Weights of a small GPT-style language model, trained from scratch on English Wikipedia: MLP 768 ReLU, 5.64M parameters.
Each number is 500 + 25 x the weight over its row's rms, rounded and kept within 0 to 999. Layers, rows and columns count from 0. Numbers have three digits each. The size before them is the row's rms in percent of the matrix's.

# down: layer 5 MLP down (transposed), 768x192, rms 0.0601, rows 679-767, columns 0-63
# up: layer 5 MLP up, 768x192, rms 0.123, rows 680-767, columns 0-63
down679 099:475506497494495523511471510524517516548540489496452550468495455477521455478457518540451542505497516499547499529459477497538493493523543533503534572481505498489489492521511487503504531479492492
up680 108:512495504484517518525498521479434501545530537468521468521518497515456466465474537498506496499447479515524480510521502492491478499488491525522469500484474526494513508493472472465504490488473507
down680 104:460511482501485509479510510481505501506483508498459501492530523504456507487526501544499497540466518493535538457466492524505525480514494494488538518493493486484479501490482517485537498514512529
up681 097:477544502494486485494515546523507510482487489493520465508460502532515488462482486463494479512461528507504545506474514500486501507485509530488497494544489545497554503519429518504491488448527463
down681 094:497498519448473513529528446479528471505478483501495520531467505473488521455527534521498483523427463537486452519532477495510524490488495492514460496499525511484504474502538492494471526497474478
up682 097:530515478492503469462500463486495470501502537516494507438493497500529499498459518510505507497476491498483476483471448513466487471482493501481489490498502471491484523485476492507441507486551537
down682 099:462472482497517530513493463464490496492493524470493467506485528520494480544472484549479512533488514488478461502528471516507474574501503460454522487473432489524477500499535498533484477526476550
up683 100:450494519529531546512463508511496519532541468523508474499466527515515467494501510469532483499513511522486533548545485552492511500491517521516445506479496481488446491503480559475501514481520517
down683 097:593482523503548504480545519448464469534494484483500485524511461494495494484506497473469491509500475482530532513553493432481517516530465454470505499517502513493489488479503504444506522507504526
up684 101:502494500500467453490469469515522482504446546522515502544487546523506487477493510506519505513513514543504504505507447514479504458509458514509516438493462505504503494501522523497468511505494492
down684 111:513518488514508485477485465493447537483451439475514502485533495527510501488487489471491498527521525482534503538486473513475519502494532542481501512454532474500521495530507547536533524501485466
up685 101:521495515491525504501455467504471475540512514554501528495490487502480489468485484528451503464492497512470562467476464510521569511534531468515498492544469527487494488486499524530443504524486509
down685 111:507484503523476472519503531492455569510520490495491466487507471476518503530510488513554507524506506473485523493530523456474504492485488527507489526487543477523496493501491541468518492515505490
up686 099:523462478512499467481516474481505519477517510466501514469449489559538510493513545498469541498495478497544503491474501504511497495521497450573478486501510494517450520508482459505496453494429529
down686 091:511508502478540453494513483483509460521500492462517475477511499533521504466505497562470545512495537446467486487537511492554498480524494490428518492474476492521505471518550474476480484474490486
up687 099:477521506513495490517535513543504518527495533513497506526492511539522538482494501513504517498524539495524499484502508518499563480524463541477511537525523515499541499533515490477488476422498501
down687 089:513526479465458502493472485500510564469518515510479502520487494532528508499503507491485497539473497520505524540507492505520491498447448504515530482490537481531466502486551532513516499479492533
up688 106:507493495515502487500497523534507484527562496502482515527441547479521501467493498532519501464495501495496522520489490472522485519474497466496501489487508478481507495520506486466518485501456468
down688 105:516525509488517504501528496493519528469551478538497552493461471497516512512477540531517466525501503510486512512510536480463510477485528504501498485502496469502511526474465529517517492515485502
up689 093:531461541451547511474490507471470536488493505518508473473505508498501534503489485501517476506513541488516431515515514502540479498484498474516496506486496476479491518443451500459503540531546499
down689 089:503535515520471522550475479548503546521560508506487510537492520525481493514489499542487499515474487533487557515510457455475529525511496486477458506533469480489508482479509516563498469527519528
up690 089:501507492507472473468524461498476490532460489543468469481489493496466470510520534453526490488505469463500495513485518513516523497495528518519475464526539526493494477531457482475472523508461503
down690 083:521481506492511525506471481497531514498520524512507521513497483503502464485491491484495459500512480488491449566491497494471465505476501557468502488549524508492503474485513471512501490469523488
up691 102:500523476514516520518505488488471513486508527487480475510491516571510486526480532496508485510480523481444463483507501499513494494502491479441530477541529494540449503497503506498485482469479456
down691 104:533519470521479516502517525581482470469513548519515482518472486541532470492490483485468561472465522548525499468523502484472524497515521509482482487518458495496453509512474477496515484476530493
up692 108:512476496475559478492520525498495514470529502505534504504483472496486524502467512492523513502532463502493549530482505475509523478510530510465512525526487505514512530503464493493506491487524467
down692 111:504512489496476502505551501468529443458521491470439512509486515472499570511496494485519454522519495488489519481523500513500516500513551500494527498528497499510558488476477500500502447488438487
up693 102:478471502477502487467468494539504488487484517504483516499498518464444475513516489460543523485498487490480495486484543454484513466511501497524497450531500552537469526510536532498495470544489531
down693 102:489541507475523505453512515490486437489515485470484463522481487531498474506507516489464516494511515490474459478504497530506507483476438512466465534479491506511517516475505455478483522522494494
up694 098:491538513533513496461553528515516500452503496535506485485522455524513515470472503487479515523508501496503481511528465464526495516447520490506466513482485523476468485470510503491478468469516486
down694 090:511453511488513533503529490518511481478528481495514525511497534481517516477550490501511484483532495514515487491518563505532524581502474503500512491525553470503496466485492440543478503516502531
up695 112:543519519540456446505529526520475493495512517502508502503476491485545465500475509507511508466520524522501519466465483545476448544516514464516493526505520474521522500500499496542476486482515541
down695 120:535494453491477466494461485524481490519503538528468489492487506529495484507530496505491504503543533505527518443512503512510487584522442495499486491486533486498506493478494499485490524510520507
up696 103:500518472479502517547487468483497522536499535486508528481452535500484447520478548468511526495467519497510505497508451528491504536518537491501490505486541481474534489471512453487486492509452511
down696 108:501539521445548452497493513464510479502532538500530517534498509468524493488521488513515543469510481540520507516458482509519427525481498493474494493477556520537517473457480500489492508481522540
up697 099:518460557504485484475539516482447499491492507486482529486461509498490511504508513497516473483536535505507516495544503519496508476510499458473532524487524480460496478503539499468504458493486524
down697 104:532492471486508475461482517473516512505479536494483476522517472521507521477545537518532459476497509457545513501525533501521532496483480509481484493501525525461497518484522469511479479536551483
up698 095:487489508477531464529515497501503501531506437502532498501501531518476508540477502509536466518513541519505476529475446558553506544527464522501518468553487478511446462477486491492487467503465460
down698 096:435528528516501498505496473541530466468453504487494502475486480470482485476487519515486500490475465524476522515509490519461475497482567492482453519488485469485549487548503473517522493528514472
up699 113:448473467492493498504471522492443522470484516524474491512450476521489484479537507505529506495500448522470483463492527497505499513515518502541518519508484474528485484521484504500503497518477516
down699 113:490493479518518497444542454494525480515485524464488501505515506479520514526489514495507521485486522502480537532545497495510484490520489482512486525511509497510529524468516479523543549454516487
up700 102:547529542504541440458477503517491559502474481486463475498504448461509497478556495495464538505483471503474545504479503528456486508513495478532477471499492473495534517518484533537509497548485531
down700 106:476521510484508477465440511504462479455482502517534458509532491531514502502533447489527512445486514515497483464503481491508522565467479488476516473486491477462541486481524514482522512528527466
up701 106:516501471516492483505521517530529498521494489490471494489491518509489511506439517532506477540492496485487512533496504492463504510509502534497494505480513512548495509462474494477504530473476460
down701 127:507478528512479468489511461526521510508475473507513532517527476469494534470496541509507509531514503503427504489532567490527518512507475491474505504508536514525508474483508524523440543481512498
up702 102:479502492490427443538499509522469541473512500502492525458450500498494482510529518478522484512503517460509496478455476486481528489535496518530504502501558467505499511526469509468518505489519529
down702 109:474492486515475516507510502502511519453479489517488552503485557520500546489552527499499506476507497473514432496523475481539509490499466433534485458494496468491526470498515502474545520531481480
up703 092:585511524508484522525506491491542550502419461524490529463508451503486537515492516475528483501500485490515521492497520524463507498527481518522474510512441480506487533511469477489480500528502517
down703 078:492497485491510460522490540517492468507530492486515499514484507530497481480539507469508558508503470425499482527526485486509481467497478507466470549465545500490483490492499475486501540468481506
up704 098:506491512510568524470483517480496533490495521517476483500570494535500509500513492466443483483497533496470506487469488488510509488463479517517508483530507451526476497486547491508467488500474513
down704 101:492521457558482502506447469523480464492520535480516492504504480500472503472471517528531528523520489521533537470503492491482525507570525532522526544541497491538480533493463510523505431502521481
up705 092:521507528555503430499474516491510494516461525545510487494514543476519481522497457506495524516444481545509480498510537529483504497509508494460535501535495525458528527486503485508497486498473522
down705 092:469478547470550510514511493531472454500484539538513490532468483491520551486555499507497493512489457490520518553496485546536529460504525503489446532492452499493495484478562507487531547496521496
up706 103:504471529484498535535554445486456510475484512535505493522498524473479507482506479450479466482457494508512488443479520468497483498505465508554496501485487491495523490459482483466514498481456500
down706 100:499535522502504511535456508501492469504475501527497497551509513483476460491495546474481515504523511484446534484552522518498489547521474473550507498524540523506511489444490462492544494491516498
up707 101:513517483498479496491493555495499515448493475513475482490518515505497442517506504501472500521508499491507519493535538440510553492492469502514485474520466509450471540561524498475496483496504518
down707 089:492520489507480521461541426512500448514523529475517492518495497488498473464504495510552516530515488455500424472504492466468491525493493487542505501495486508497520488435508466485521458511520523
up708 104:528487532497511484535507513517491509505498520488473469477465531500496487528486541485497521512508496479536555491525473523479528463480448479484534508486576503523514503483501525484482517487478481
down708 103:491519559496491502508477509488505477522476505524518464497494459535501487462516487459500498487493500483472512491484511513499544497497496581507459463547500479573500474518522475494448524515485511
up709 089:516492484520497504510504492513483554489478491521500511485508508478513518476477461525520488540503490542484522488481478501527442522508470497513537462494510469497495497487530509497500535504481531
down709 089:514551488467481476505455470469563510518503480513460530473464470499491517522504519473491517522519539464481533514488518510490539484494525483491467487495500469540506511503514493455498501472493488
up710 091:484455486470521482470473518467498465489498510515509443513492497487534506485527510499445499485516487532517485472501480514493496466542502500494513497473450473474508471500502520496491515521465487
down710 085:483543487469460484499524477535542521447494455489467482547484521476487461522510460478492485461502479487495525475517505510495508504499477507524500485481527496523481507496515503465543496504486510
up711 093:566495455491466483491535581538549498457467487535557524513511513506505500545500522485472505473477502522539512489496489507500472481526506509517502516552491527516526466482491514476452467443493478
down711 091:509465475446483548525514477508500486502539469503469468497459503511472479474538497474512504459509522496508455532497490489441508518452488531500498533504510502516512485477487500506512539528480489
up712 079:449524478505464516510516526503496523545485513534539460476501470479464525516537516520540483517536500481467511510508508500483503485473509505485505525505525486536523466517497516454487518532535473
down712 075:453476532446504508494480504497523502527541500525523486484536506514488546469512550501500479469459513488521497474479453466467529523539503504460525503491457526483499504511504505486566526510536502
up713 105:497469495549481483497506506482505522475514519515511506504483516494531505476535491473501486469510516483492482483485446460503476503516464477516516505476524499504513559503486530508471461467495515
down713 117:488449481489516483533536501491529503479467496498451514516499476500460524525508477502565473513488479503486489483458483460505501540508441470438546500529488492535496522483496486532513495501517466
up714 101:535538538533468521498530481497482513468526520469513462487483465481466491509513525488472468523477471490470510545501512522491528497498488413544476495508502496518514521500488484467491505514485519
down714 092:500499526511505481455489519517500485536499516493496486538496511511557518513502480482509522498512508532522510512413493509509509518507479535499446485492473496535490512480536528451464481488500515
up715 102:515520553502516504536487526505513508476519521493519489479501500451483467495499516519455490484556513562470504491487487509531479459526484522512538526470517493519464481487503445497478459489502475
down715 101:505521452503506486493509503461513497467513473509527483495530518514501523477486435544529543480514504465480511466492516488480510496521492527471506488467445533481514527487457515503469517514537502
up716 089:496507498478534495514483522500460512546495488496446521503483489494545536520476502531441522540462511490484510531514490507500516501512480513489525473503470559492525452473488491486504495508503517
down716 077:473540528485464557487487487511527483466491512523488459491534521508486493486549521499486446442468469492520498509496535492510460521467532452512482525510481484500476500501495510523477467482495495
up717 104:536519531488498498500521502503545493493480477544488513538467477562474480528526501491485495494440488500521508515490504521508474497541491503524514450495530487534440498488511484504502479492472484
down717 103:492513474511494461483509526541508558526496479482518504438512505502452521474497508514529526476491476534478457491468478476467496541498499519502512515495498493478475503439490473499524536495518512
up718 102:507476538450506496481489478506517527498518488455496520534497502513486546491503519479480443479490541501526508493504517486576488514505479529463508494528530508480499539488490471492489427512519500
down718 105:524494461515485519519531515495476509487473471515514489477480503465462486554481480473487499502473479488459487470533486484495531475460512477525514441494459472498537535502471547531480483509493517
up719 106:476512518567496464490505460494502478514485469531476497511545537488489486548502520507521482478465504584461476489519483471513532478458492531590492499510495497480490496492500512490498472506516523
down719 105:499503458531511528513458535502523468495491505501525456507501487492530514502522491514503507508520479479507496518511529498485510549516505480494550485477538495524531519464473473509521504499459508
up720 106:477472475480487511459509542535463514494485504510551457504461485512533495501468520510488504521504500535514491499498497484545502476473463435453447475498522508450535454490494513495463481525534512
down720 109:560542497463514476498485517514490488528497466495509488487488502497496502494465462487513504454461492474516509491535470517537475454507443519508535495530460497529511518470491512508523535476518530
up721 101:524543474467548486506542521509494476504529472503495481535464515540526505525459470499565496492494480544446504503524463464541517464486455504465515495518501483538542513506511472513515469478541533
down721 097:510487529539486458509471484496489497496479471483539492460502499468524513445546520457471488521479526480533490550492439509503476534516468504504534517497530511486514512523486500505465506494510470
up722 089:522472485471482507449477506512477506506491510494477498476505467485535479506485497532478479568486497522524484469542540537524516498505490483500513432536513502483503515499467469507452496529487497
down722 078:497494523499476476502512531508520509504515528491501534471454526530491478509514508463510511527532457500491534533505484462474475480509499506493503481477498509506518449549492472485477472497520496
up723 110:476497476482493503485519494459462531438508509545474518485512508510486510513471501485484486488507473524504541535503496484472507505567486487482530500467485519499516500449469496520505512495470491
down723 114:504496524505514529517467508509495471513511471562475535494512504484494545509430494466510500512496534517454539554462489513474536466485562501534521518518491551466493499492459517518535484464521466
up724 114:487527554492495515510475526527471540494506538585494511491488467498486487502506471518485482480513506498500492495504479503436468525530524515497524523520481530519498500474471490476536487459524511
down724 125:485437518458498500515488483495470490470507475527507530530523522493487487492481471523523490499530493499501422476506488497482543520542555477535442516509501505501457490515497519520508493510521476
up725 113:546486536506492490512498519551511483476575472546529501475486521485460537503504498503537471495518526506534505490519482499548488536467497500537531504496512468482530492486474482515527484453477515
down725 118:511535531526490516509509533472516514507549455501469470490497464507451519490493497514458468547506522529521502522503500499501507527546481507520500520547533531483491495521498489473499557465476504
up726 096:478554496517549499486534485469560467500486497517488509519518453462495510491561519460498529493525472487505543520505513505481479501487509510491554492475491470479455501486510507512476461497461502
down726 093:561547498469499455433484501457495496503475519473541528508479464528462544467506519509515490463499531516488508478464441493499495519493507492487513526490501497479477526480500555493509531542506527
up727 101:549513491492520523465511516481531503501511490515487475494511515508512545509493518523516511476506530492510522480484485559511515528524483507551482535514466501501476484511562484504558492488520503
down727 107:452526467530504508494489476478518518493477508477533510478531509481520508450522491508525507502506463492516498478547498473471495464493499508493435553515473543529466563515544530474496466525495557
up728 104:515477512514543517456477497468497529473508553570507476509496424447516478504513488491541507470496512504514524512492492522505494479528519506472540483469489461499564519478512491496471497474528483
down728 097:481484510466480506496527497481538470509520490452516491485459503460536470490532505469522485496477498513489492447494489540487516525477499501514499527482474478491447533469479443466491511447498497
up729 104:498485477492521512496508490518516496513528544491528477505485500530503512497495474457499502530479548501492472477511504492514484522507472490531527484460507440481480517475489508538507457497452538
down729 090:553514545518526495505530469498545477514510518480514504474461455524508481467465502527489490506490488500515495523522519517481490491524512536481503503485476511514547495492494517467532511505467469
up730 086:500525465521501498527486494542511487471544489510459506540459492457485497506471452506520533506492524501442534495505523508520504541503551519478509538519498477497526504473546493547530466514442518
down730 095:517481486537485499483475480498491478500478513510561500510514500485532543511502504481484493437522482481508471525494473502528536449521535485467498523492474495500498462517526534492527455528497528
up731 096:465486461484523502515495422482502510519521470484551468515500502525541481485468469493480441525479453495517498508491493515518544505512546489524507492479440533500493501486496545477481475484488516
down731 092:509506516542513488516497524546489511519482494530519536515533479482494540520518524492482488528497513504515538487531500489489502547493490493510490484512460501491476484504473512510526491503544500
up732 118:498483552492517517510558514503529484480426478522456470496483497467494468498497498492505499519468475490485475440538493492521498497480492489519541504497490513481467472521464491482483517500504459
down732 119:442496538505518464467421521480448548536516507489502521506528514510469488513498492483525501489528527501523524517475497481493498547525492498509487483483524559534469495483519510479495470518496496
up733 098:480523473492461471498467483488486507512489458530497492523465513487476500519530495498503480521529482528468479506519520512492527517518532506528459513467473458487509525518443515490492473508498467
down733 094:513516563527579490477549489516463523494543497503540489483517494480491498483495531523487495490525506481516514489487470461532456472515498485500454518521509483478556465506550505492493469506500465
up734 105:517502504519548490495494529436488482524525533498496485511480545509534473511520492490444480465468489522483492478521497522531489459503499529521481493526548489504476519514515506517465483497552519
down734 110:486505495513546530482526546520522515508503520498525491496546493527466481500521510494505459494498537456517520537491443490505471499502509508432463490511505493477496432475478497509535489490494549
up735 095:526499510536506487533479488515524515525519466531477530495516508462505461517466500478484528478554503487557505491449483535525529484511499502520531505481531482504504493461456480512483494539503553
down735 093:467529512503487508511487504514501535499461493541484471525503556471490507480503482532503506518507534437519461485479501495487510528477504441440474515489491529508536462508491501497563498507516480
up736 102:498514510503517474478492537508514514516480499527526490523513473548522506462504523464503487468494514478476494500485487482511506473508506518487491486479494481498527501494481459479500450479491529
down736 096:473495503515479505518518491503512488521520529504522499512465513482478465501469510521481493510443498522494475464525443541449499509515560474524476493507536516513522483504473507507482527507515533
up737 114:505500477523506507524483527515488547489516496490485444529503484495519529538504485537473478467472504560513486493528494473528490493508509485529520489515501572516545487485478525505499490525477499
down737 120:513523511508486540492505563481515528501482524503513535498473488504460513529488483490479453480553509478521530495529467517451489500486474482503525532484501516498518516505509551509468502496549480
up738 102:480487515492494539470528492482490500476475453486493475519471505513503490531559510512517530525503484474518477518488483547510487527489530509515512490481495495464515500456471469463513459510495519
down738 097:547487539489516513494485485519487461553518518511508511493484500490516505520531469535511487528533491452490505518477481471546526524516446498513501487479489468542472484513511463515520465513470501
up739 108:479488491529513535484493505517479516520532477457527541505480544505489503510488477491424455463472486491508524538527534517514480489504484460539522502499512455511471478515444476511483525493525505
down739 106:534494457479538496479494476498548517501511499515533495471441517516486492499479472520474461468451502452487475496486546515478518476530476434534562513518481464447522522511504464489492471467511459
up740 093:498503534526491487498514476533499502545514529503482516486495440457522502500507525513498510534491483466529544502476515520473534488518536467516507520514491489507547473535483481508466508494507523
down740 096:488506518538498534487482507519467487541535497499503509476495515492475484528485496505490523498518475543471483463526489533500506471482516480539496523476481499512537509477467474474507499452481505
up741 109:452489485492506452511513518485495504497486530475501434460489519499471498527483462494505480491481536480470468486487513492513537479502520495518498462514482545451515538489509508439500509464513478
down741 111:508439504508563494485483520487511507485461475519513535520486474511495475513494484543496491466495497474517496518514494503472491478500477485495473511482502532525486496486455514523483550535534530
up742 093:516478487466517505496504487488444499491515511532492515469495479525509529489500538507509531480532529519474509476494457500490476506500553497490473536558504516480530495465513515421532501506509513
down742 078:517492532522471517475520507472519514497495546509501464447507470497485497501488477459515526487505463551489520468483479489468512512473480507499490484522513504477508470510508495500489489476486476
up743 110:467488532494499466491523482474512435506487490506455499532481551498506505461515520505511537566498508520501512486477480516473474540490512520531508497478495488492486458469532539502488488490492514
down743 105:508506488487538506473491447472528512497463480501461522513459497469480495510525512479488477522518460483483497500482544516436494512540513501514476504473554486485484490505507472555466514496509499
up744 091:500531539522479483493505453460518494495480463540521527473516531477487482505529517472509485514523508554474487533475454492532474540466501503520539497508524472496511487460501492530500482480488499
down744 096:518451452493547498479487511473448481515508509473487502537519458503489518497510501523458514527517519486550476518534525511507505519482506476445507514484490496506481498518519487505497500460531555
up745 088:530501510474504500488490511502502482515544510517533436485535484539501495450499498488479493498480490490476506487461518513514477490512496483508515465528530469455538471477551479502498496507498494
down745 084:455484506473534515519475496483472461514493469531523499475496525499486482446509521498491518481492496560522501533507511468503498466523523478533517480520477520495531466556474508531515477453518487
up746 108:515512528504499492492510512503470502512460526547496551508459492503453505497497495518523492472528485471490485493494515490490484472467519522505472546492495510514545477499481533521503528477523470
down746 113:513454502496492515466452499509542527516460499504457476477509472491481490550491512548480485464475495542499473532521479488508543489521507531516529524552480500521497505496531524515541529490528457
up747 104:473497513538523510502529478540494469505515478517474502509531494441486519487472510552520480498497485494487540518479476483472497462447509531519466564527507556517508458474507481503492532489493524
down747 103:466507494467489498445492501500524503506512509475522503465505511505521535500422486492479538485491468528513515516507506498485485489495483472482511489462483478486511509485526493436510497526499500
up748 096:493531459514477493521495530486532591479488502541491528499489502476515510529489472518546512510525545536480518501488465469497548483482501510506514511477488469497525511471533505479483473534494490
down748 093:496515470507544469513525462465510453538464502507500517514512481484529463498523542493501450484502483493457492506500483490494450483496526453506502515513548521505529511521534538494490494473493543
up749 079:467541478498523501466489466509497481479472446509490488510518527464458520500496485520467500528508531459538496512467532520541480514502465500525457548508495522487540542494495521537503492488486475
down749 081:460498521515484468500481504501507494505504486500529495493443534481494457515488517449499473482483507501521543500492476473470535458511515526491468517499513509502490521495484553496505474495524478
up750 096:544525523550479487491525494504557533513480521529529485502474511469492496521488476524483510504534552480466483530486535517527531494476554478506556525491482508471520508503517513495482465500459552
down750 100:492516546479496477473552479495472477461487495513503485554480478492515508569533527449467504524530505504520534521503496497514502498479527531536496491477523466512462535493475531455517555532504517
up751 092:465534520529523542474545525473448485470497493511495471535506453549478522548504529500535496493487494498516445505468496539491487489476503519455512506528486495443468486533487506499500505509535490
down751 087:546457515501479534517471443509479456471515523527517523501467506488493472473490492513470561520506497470532517520540453447486524507451496465517484458503497466479504500505496538494498532525491463
up752 088:496508470481487512517491522526533459463453476509468497518499478509484516510516466496502528461502508517522544499527473507502485499506517463514501493493497492490512532484490551494514505504545495
down752 084:526504529506511473499519483493505492503534512479525494505491503491514505421501528503522531530502489473500477495489508515505517489490467520526478497489512501456534460535490473488462496499474518
up753 095:525508470506499465498501530521511506470520499508507534523486498505508498472456487516506501481491486518496523481515486503478503511487497507515485493440485498494511480484450552441511482497486490
down753 098:523499526547507492512477476468489503451469566486496486535450499434518480506493482479517524465522492520525506539531488501488519538477481481505530480533529502516490532509487524513469518555510518
up754 101:489521495480503485512511490551518559488488523509491493498472550487496526495502475505480525483500499471487478519556494539512479553479474520543503498501452486521514527505508521522521459542489488
down754 103:514516507481517504514515490497532518498509511485491494436503474514495517544496486454486519498486484442502490520477497485558530469537510564481488490539499496512516481485519503505438506511536514
up755 100:498503512531473556498510509533472493550488478492521482491498510505465539507526490484511512503483464505452512507495503470533467520489496505537533435490465484498519495465511546488491507478451485
down755 098:539532492445485516502507502497478505469455549531474485485529474497458511511503511464478506482505485534538534505512489512445483502496542521490481508486542489497480516528486494519501522542456544
up756 100:500489504488466528473469512462503504508475510448493456557518481467475476512543540497528463515480475506526536519499528505526485549520489537481506473451509491492487509488521521522504471473524496
down756 099:515481526430485457521471516487469521486468514501476542489490464519516487471492513507492516490516488535482547482485527503499460501508495509496543470502510506485489500504481540482530487501467444
up757 094:471499493504503543503526525512471524513495503495478468498486521513476507475468511503516517515504528442480528496493457475454465512471509522497497531493531507529500535496499459497484466491458475
down757 101:490472491462506507485494506497539510494474466534512508462432469531483544519498489508497484497517479516523504565483564510441518538531486539504464476490463503529460490487484504517504538490507426
up758 107:512496450537485489492478508517483509436518531506531505488547499547527517527507548485453493440526522511548525512456531546518539502508501500532512476489472522461557510454511515495505500463496456
down758 101:503500517493515489523480500503533498460504554526505521508503486525500500514499493548479525489511466508503563537424512540466476451527464512501551499531510508500486519501496494490475437500469486
up759 107:473509529509510502497494534522481526493520465499511485491509503485515550498489454491490498503525488462562509534451495507490486528521493486458491512516484515495594494470464530535500473479567504
down759 112:522518492475482488506484515496439490525523484483458487518505540506553518502429499525461477502502472507465506503492483537474509516520520516514493494528488521506498495539466490538490537487489498
up760 102:535506503466507481538515492469495525475489473487547499508468439531472490471509543515520476505461524509504459496500527525498487500459491525486501503491492471512491502505495502470502543512523474
down760 091:556482483520480500487516485472495539539521501509501503491517499514453484542415505476477513451496474487476530471489495445546488474525482513480509481481453549465506443480471489555509494486510504
up761 109:531464489532520489465539462492468498517516511489501465488463500479514521509480503489510469495508457509529480541525486534496469488463521520509513483489481478494529479463491490481508502494488490
down761 113:507479451511525512433500470529492569514495523452473527501492488557466488536511564541526501542495513502513508489544491486513495474472523505460488487525460476483475527450514479519521482498522493
up762 102:473492514477461480495520483512494515501513483475530549490476515540483479509493550501526451481499477504466486503475501505540549481494501507550528512488474482509488502503519527496484517517508513
down762 108:434479488497548528520502485506530458495490520513496450481477476479545513527507489490523505504506465464490481482497509510487488476527524496481471515536518476508469493491487472543498535499505489
up763 098:471486515497520528453500459540463502489500480492487508476486482472499522501503548564451473505489516482505527491480522477496491513526506477519489515524477513529496494505531505529467494509479467
down763 095:533525529457503508490492522479488505539540489502492460539498496492469497477489480505490479430493479543507525485474486540489507516427462501483524554486468484486545555491467521497495514518498469
up764 093:486476453512491515518514485524492517474520482501497517496514508480493448517510483526492538503508514454496504500501562504503503490485529522517466519533476446450492482483483495510495498538519530
down764 084:488481475507510536522521473518518508489480458484519501508500506491508480503493501412482533505493510476498521494506499473498504517507508505486453458513486516490497538473489494507540473504554522
up765 102:505500503484585532525523486544510494451482466509494535478497512535511503467482511502507511465431456518528470510481534459504505496492492501529495486566472465503481533485560508467478483505500492
down765 088:503516481529509495462518521461481466535518499471486483487503486519463490530493497491535517512522507477556520473500445475478509535504475499497502512462512547545484507533508511479477441486454494
up766 107:512495518514486488544538504542525502494527470505472501520488489458522465496510522481467503535527513517533532512511500472515514495500497544531462528498489515480492477496465504469513479498476480
down766 100:510467514435547492523500494512462475504524500487517492483458499483495478447530484458489501540524490486514481490495496491576539511522493471479470505481493482497483471453520479492490487540493508
up767 103:483505511489481470534471510481527476484492488534497512518493509483451470477472526487498509509495490496469509524513542509502517456506506523464528481493481462525521491477488504536483505476501486
down767 104:473515454521500535510523510509473512494511474461457491528550478476475524479522504500526459514466472502492469470490469476496492499457487511500495463557508488474506534515500487476468466523510493